python train.py --d_model=128 --head_dim=64 --d_mlp=256 --norm="rmsnorm" --norm_eps=1e-06 --attn_scale=0.125 --init_std_o=0.0469 --lr=0.0107 --warmup_steps=33 --decay_fraction=0.644
Each number is 50 + 15 x the weight over its row's rms, rounded and kept within 0 to 99. Layers, rows and columns count from 0. The size before them is the row's rms in percent of the matrix's.

# q: layer 6 attention query, 128x128, rms 0.289, rows 0-16,64-79, columns 64-127
# k: layer 6 attention key, 64x128, rms 0.265, rows 0-15, columns 64-127
q0 072:59 59 38 49 39 35 58 58 42 34 86 21 52 59 62 32 39 49 41 68 58 71 55 36 53 72 39 57 61 48 65 56 55 49 39 46 55 16 34 52 54 42 67 50 43 57 51 24 64 63 60 24 56 61 41 78 47 38 49 53 43 52 71 31
q64 097:49 66 66 77 34 58 51 67 91 59 37 36 56 15 35 53 34 33 39 51 83 32 33 54 63 39 39 42 52 41 29 42 25 33 59 36 54 67 68 68 53 64 49 47 54 52 41 51 45 71 54 63 41 63 69 32 28 38 35 72 47 43 51 69
k0 099:65 56 52 34 64 63 40 20 35 31 22 48 29 73 22 39 52 37 40 42 70 70 58 53 76 58 54 67 38 71 76 56 29 56 62 56 75 09 42 66 44 65 30 39 49 61 74 46 48 23 60 69 38 57 47 56 29 69 72 57 47 69 58 55
q1 076:59 63 37 36 40 33 56 40 51 29 57 33 80 46 50 58 75 40 35 78 30 45 54 20 61 89 48 45 85 52 64 50 47 53 64 68 71 30 56 47 77 83 54 45 39 49 31 46 42 47 65 27 54 47 19 64 71 34 49 35 71 63 66 35
q65 099:48 72 68 58 48 62 41 76 69 45 57 56 58 55 51 57 48 37 34 64 71 36 52 51 79 59 73 41 76 55 28 73 36 54 80 43 68 40 63 52 56 70 48 31 61 61 55 27 48 66 54 49 34 58 63 54 42 57 62 46 56 32 42 71
k1 089:41 39 13 60 58 35 50 28 21 34 33 51 07 36 74 54 58 71 45 48 44 75 24 44 35 67 62 51 47 30 52 50 48 70 68 59 67 30 69 24 53 47 59 49 42 75 67 80 59 58 57 49 40 31 75 47 45 52 66 55 63 68 48 50
q2 080:47 78 71 49 20 51 54 56 63 38 57 60 52 48 27 62 41 60 60 43 48 47 55 90 60 00 53 86 64 32 23 52 36 62 47 54 55 47 58 35 54 27 31 67 64 45 68 54 57 41 29 54 65 48 58 52 64 45 45 72 60 83 64 70
q66 089:43 49 15 10 44 75 68 35 32 36 56 65 43 70 51 21 54 58 47 48 62 40 67 45 45 47 44 50 69 58 69 29 73 67 46 33 51 55 40 60 67 46 57 73 78 46 49 65 49 25 58 63 61 48 47 46 24 73 51 44 80 31 62 44
k2 082:31 55 49 20 46 69 61 52 53 71 54 60 67 39 43 52 23 73 64 43 41 20 38 33 50 39 51 37 22 33 60 50 48 46 25 72 42 47 21 54 44 55 47 62 59 38 54 54 36 42 72 36 74 15 57 41 54 67 48 57 63 50 33 44
q3 081:38 56 46 49 30 37 49 35 41 35 38 45 58 34 53 56 35 54 42 75 45 43 64 36 62 47 49 63 37 54 76 57 46 36 21 40 57 26 58 61 23 56 34 41 42 82 36 39 30 71 74 48 67 66 13 89 37 20 56 69 51 54 37 72
q67 097:64 65 17 21 53 31 49 57 61 48 50 54 48 54 55 41 47 57 45 39 43 39 51 26 58 62 39 20 52 61 42 39 67 36 57 47 47 54 40 43 82 52 47 48 50 66 33 60 32 40 68 73 30 76 50 45 38 41 67 55 36 32 82 47
k3 090:54 54 64 35 59 48 72 80 58 63 10 43 43 45 54 39 57 50 60 40 40 72 45 39 25 44 94 74 69 36 67 50 53 55 46 47 81 72 44 49 59 53 33 56 58 46 54 71 58 47 73 39 40 45 60 84 38 54 43 69 61 62 37 27
q4 091:76 85 56 42 53 55 33 48 69 66 49 50 64 57 27 49 51 50 33 58 37 53 47 72 25 12 63 66 51 25 46 55 52 36 79 40 61 37 38 41 54 24 45 42 58 44 29 51 46 64 43 19 48 53 68 42 63 41 30 53 47 31 73 46
q68 113:53 44 46 34 68 63 57 27 50 62 36 56 11 60 66 39 60 53 48 42 24 36 53 51 14 74 37 69 49 54 61 52 59 51 49 43 68 49 44 63 58 40 52 77 79 45 50 92 55 51 48 44 65 44 41 61 67 63 85 56 60 42 43 78
k4 093:67 45 41 38 39 41 64 63 47 58 42 58 72 64 54 61 53 57 36 40 50 39 78 64 50 44 56 33 46 38 71 18 54 26 58 45 41 76 53 77 41 29 28 45 43 11 52 30 42 39 85 65 44 46 63 52 53 26 46 58 49 62 62 42
q5 086:64 36 67 55 33 31 60 48 43 45 67 63 46 51 68 56 42 53 74 57 57 68 33 56 38 25 37 44 63 59 41 91 46 20 64 37 26 51 46 75 42 36 56 48 62 61 31 65 78 60 53 65 47 59 61 49 75 24 40 48 27 27 69 69
q69 104:84 66 44 57 53 52 62 41 74 59 50 44 58 68 43 56 42 45 50 47 30 62 42 23 52 44 46 13 50 74 43 60 39 40 81 63 57 50 92 56 50 55 70 45 42 61 54 43 40 59 52 76 59 50 33 41 72 44 72 61 39 39 57 61
k5 087:56 49 52 55 47 48 43 52 51 65 34 31 36 69 30 33 32 25 72 58 60 67 66 60 37 66 40 62 72 64 64 67 73 55 35 62 44 65 33 51 70 53 54 52 73 68 76 46 56 16 18 29 43 68 68 39 47 81 14 38 48 42 49 56
q6 078:30 29 68 73 33 53 64 46 38 68 70 27 57 30 57 53 59 52 41 60 46 54 64 71 56 47 66 64 44 56 56 36 64 51 39 34 57 63 60 26 49 27 28 78 75 58 52 79 66 31 60 36 86 33 46 45 42 78 60 33 34 51 70 58
q70 101:67 34 84 85 42 37 56 45 44 62 71 31 42 21 58 40 30 36 73 48 36 42 33 47 56 32 49 53 71 43 41 34 53 68 50 34 50 51 61 62 21 73 88 62 55 82 61 25 42 42 47 39 64 49 73 47 32 57 46 41 48 47 53 49
k6 107:69 32 51 59 34 61 70 62 69 45 22 39 52 60 70 47 62 34 65 64 77 26 43 54 57 46 71 55 56 62 54 66 30 48 22 65 53 37 57 54 40 66 78 48 55 49 69 46 27 65 42 69 81 45 88 28 56 63 36 35 49 32 67 51
q7 076:31 37 35 57 66 50 27 35 65 50 23 41 32 20 68 38 48 62 64 44 51 62 58 28 56 24 45 68 61 64 55 36 28 67 37 45 44 25 54 59 55 62 57 66 64 68 80 47 41 44 76 33 76 45 42 58 51 37 60 55 57 62 45 36
q71 091:42 31 68 50 44 44 51 47 60 85 50 29 66 42 51 53 69 65 67 64 35 56 54 26 94 22 45 34 57 67 32 58 45 34 33 23 42 32 48 63 65 67 24 33 43 56 77 68 39 46 38 42 70 39 08 46 37 54 51 14 54 60 57 59
k7 102:31 23 52 49 42 54 38 30 73 60 36 68 55 52 65 57 64 54 52 54 37 53 34 34 54 34 52 54 42 45 62 60 36 66 60 69 50 33 70 69 59 73 48 46 41 80 75 58 57 81 35 49 88 50 42 42 60 44 34 35 42 28 16 35
q8 092:58 38 59 34 64 49 60 45 32 39 40 45 29 15 35 30 61 44 69 47 45 43 52 67 69 54 26 46 55 37 60 35 55 50 43 36 50 54 40 32 81 63 68 32 46 25 98 45 69 11 34 48 24 40 55 28 64 61 50 46 23 32 43 54
q72 096:31 36 77 45 55 64 66 54 61 45 64 26 57 57 50 32 47 46 60 74 52 59 70 63 74 63 57 54 71 48 77 90 61 49 39 36 29 32 53 51 42 55 66 53 42 53 45 45 71 37 69 60 38 53 63 54 41 34 42 61 33 58 51 45
k8 092:54 47 35 67 67 71 63 53 64 52 67 31 49 41 18 45 62 44 53 78 50 56 26 40 60 62 66 54 85 39 26 73 37 71 34 70 44 49 32 56 75 48 56 68 47 42 22 41 43 53 45 36 70 39 22 37 56 12 52 53 30 55 70 39
q9 096:68 29 59 42 27 30 64 55 34 63 79 58 41 38 64 57 39 48 77 38 41 38 60 60 54 44 54 68 72 45 32 61 69 47 64 35 48 63 56 31 17 46 76 54 55 47 36 60 51 60 37 62 37 44 69 37 38 57 24 64 46 10 61 37
q73 096:44 46 38 45 29 32 43 81 40 23 50 56 70 43 70 57 56 37 55 21 61 55 41 57 29 53 62 42 33 31 51 59 53 27 51 45 40 79 74 25 37 47 55 72 41 48 35 53 71 46 47 42 41 59 57 52 62 52 55 59 52 16 46 43
k9 096:44 59 46 47 46 41 54 28 34 49 49 30 61 67 41 87 15 40 65 32 52 46 62 76 28 55 38 56 56 44 44 57 48 43 47 46 42 66 63 13 84 42 36 44 83 51 52 53 60 54 44 54 47 67 63 20 23 64 66 55 74 47 63 40
q10 096:54 41 47 39 29 47 77 61 54 36 52 52 52 61 32 63 50 34 22 44 53 29 22 57 33 54 28 49 68 46 45 70 38 73 55 38 71 34 60 81 47 34 46 50 20 57 47 54 55 88 40 51 59 56 43 48 63 40 71 50 67 33 50 83
q74 081:54 49 55 10 43 49 86 72 48 61 51 68 58 62 37 56 48 63 32 44 54 56 37 65 51 47 30 47 58 73 53 99 57 48 55 69 38 36 53 58 43 44 60 41 44 61 45 16 70 72 50 48 37 68 68 54 58 26 23 52 60 33 30 65
k10 098:36 58 53 57 28 25 41 66 37 74 69 40 30 56 31 42 21 44 40 41 27 43 68 52 49 55 43 67 45 41 54 55 76 71 46 41 54 42 60 68 50 86 54 62 52 59 16 53 56 53 47 49 47 49 36 72 49 45 46 55 59 32 36 74
q11 096:52 45 31 40 61 46 56 54 41 37 54 40 53 64 31 23 29 38 38 73 52 57 42 38 33 34 24 31 33 51 57 32 48 56 37 71 71 39 68 27 48 64 45 43 57 39 28 52 17 60 51 49 33 23 74 54 42 71 40 68 32 42 61 41
q75 099:81 60 20 16 48 68 45 46 46 39 28 54 36 52 62 50 71 52 34 55 43 65 70 63 35 26 45 40 73 54 77 49 47 42 36 54 53 44 68 47 43 58 52 57 67 41 54 51 59 40 53 25 48 55 53 43 46 29 66 90 42 59 64 49
k11 098:47 40 71 65 45 46 64 46 59 52 50 53 52 63 51 52 73 41 80 55 31 43 87 69 13 12 55 54 84 24 44 56 69 50 58 61 66 51 41 54 47 49 63 59 72 25 39 51 88 33 76 69 34 59 81 39 50 48 88 30 78 28 40 56
q12 095:31 65 28 69 49 48 62 31 34 36 33 55 76 64 56 46 85 62 61 48 49 51 47 39 43 58 69 36 52 39 64 18 64 44 76 39 33 61 75 48 78 55 25 61 48 60 44 41 27 47 48 57 45 36 48 68 34 55 53 52 58 44 34 53
q76 114:46 55 30 47 60 58 48 36 44 66 57 45 59 41 57 38 46 70 68 60 72 46 44 71 34 51 66 61 42 53 70 47 57 55 44 41 48 32 22 75 54 44 36 67 59 49 67 31 64 53 80 54 52 57 50 46 44 45 72 40 76 75 36 66
k12 104:48 54 33 36 57 64 43 50 64 56 49 72 56 56 89 85 36 61 32 34 77 40 62 59 55 77 55 41 39 45 45 79 46 43 54 33 48 62 62 45 35 53 53 30 57 52 37 54 62 09 27 25 68 43 38 60 30 74 49 65 47 22 34 52
q13 101:38 44 36 56 53 57 28 76 46 31 66 54 64 59 41 42 70 51 34 61 41 60 58 47 74 75 54 27 46 26 61 64 66 64 34 70 34 39 43 61 40 53 46 30 72 34 37 43 15 39 60 57 38 55 47 42 58 25 40 52 56 58 48 35
q77 111:78 62 54 37 44 55 54 50 45 29 53 58 62 34 62 17 51 40 39 51 67 44 64 48 60 53 44 35 48 30 51 68 49 43 43 70 41 56 46 29 52 43 52 49 69 54 50 69 56 66 57 50 52 55 31 70 18 49 39 55 40 62 65 65
k13 104:35 50 47 62 53 41 59 49 43 37 49 49 53 36 57 54 25 41 75 39 39 52 38 24 50 71 45 49 71 25 68 47 57 48 42 66 45 62 44 65 18 20 63 59 64 29 47 59 62 54 53 41 55 79 20 26 78 51 37 49 44 38 37 64
q14 094:67 32 67 48 62 24 55 40 33 20 42 50 39 32 54 45 42 42 97 49 54 49 61 83 37 47 72 71 44 40 65 40 69 46 57 40 52 60 78 59 32 57 55 51 70 29 50 61 87 36 49 44 65 45 42 38 44 69 55 45 52 30 66 45
q78 091:65 42 40 38 40 63 24 35 43 55 50 58 21 25 49 55 71 67 43 59 61 60 45 57 80 45 51 57 56 47 51 41 47 40 41 75 61 38 61 83 74 44 85 56 47 61 51 55 51 35 49 62 57 43 59 35 47 62 35 26 49 63 81 45
k14 101:46 44 30 33 42 40 66 48 57 64 54 27 58 56 45 68 42 53 36 05 35 27 57 59 58 61 56 41 64 62 49 41 51 28 70 61 33 55 42 67 29 82 34 54 46 44 77 72 25 65 46 51 48 72 57 51 59 57 43 92 41 57 53 51
q15 096:52 50 47 53 43 57 41 38 63 64 18 47 62 66 54 72 69 59 37 57 42 36 71 35 48 58 21 46 34 70 34 66 68 60 45 66 50 32 41 74 47 35 69 53 48 56 57 59 48 36 75 54 60 65 17 24 50 44 46 58 42 68 32 40
q79 098:39 73 55 65 55 45 60 58 50 56 57 75 45 49 36 51 51 44 31 51 57 60 62 49 28 55 42 34 67 64 76 42 56 37 44 18 23 80 43 28 78 52 28 37 59 65 47 32 50 36 40 67 62 25 61 34 45 78 44 47 49 50 35 53
k15 100:64 33 31 41 46 54 78 46 57 59 58 42 56 64 50 23 70 22 53 44 46 56 56 40 43 58 67 51 45 53 56 61 54 58 62 69 91 38 63 55 23 34 57 34 44 29 53 57 33 42 34 78 58 52 73 36 51 39 59 70 50 55 50 68
q16 085:39 45 37 61 57 36 53 84 35 67 56 57 43 22 62 36 70 55 19 41 78 44 42 57 17 43 54 39 56 34 69 53 47 34 27 54 41 41 53 53 37 49 59 28 22 60 47 70 47 80 60 45 37 68 34 65 22 34 57 34 78 72 58 48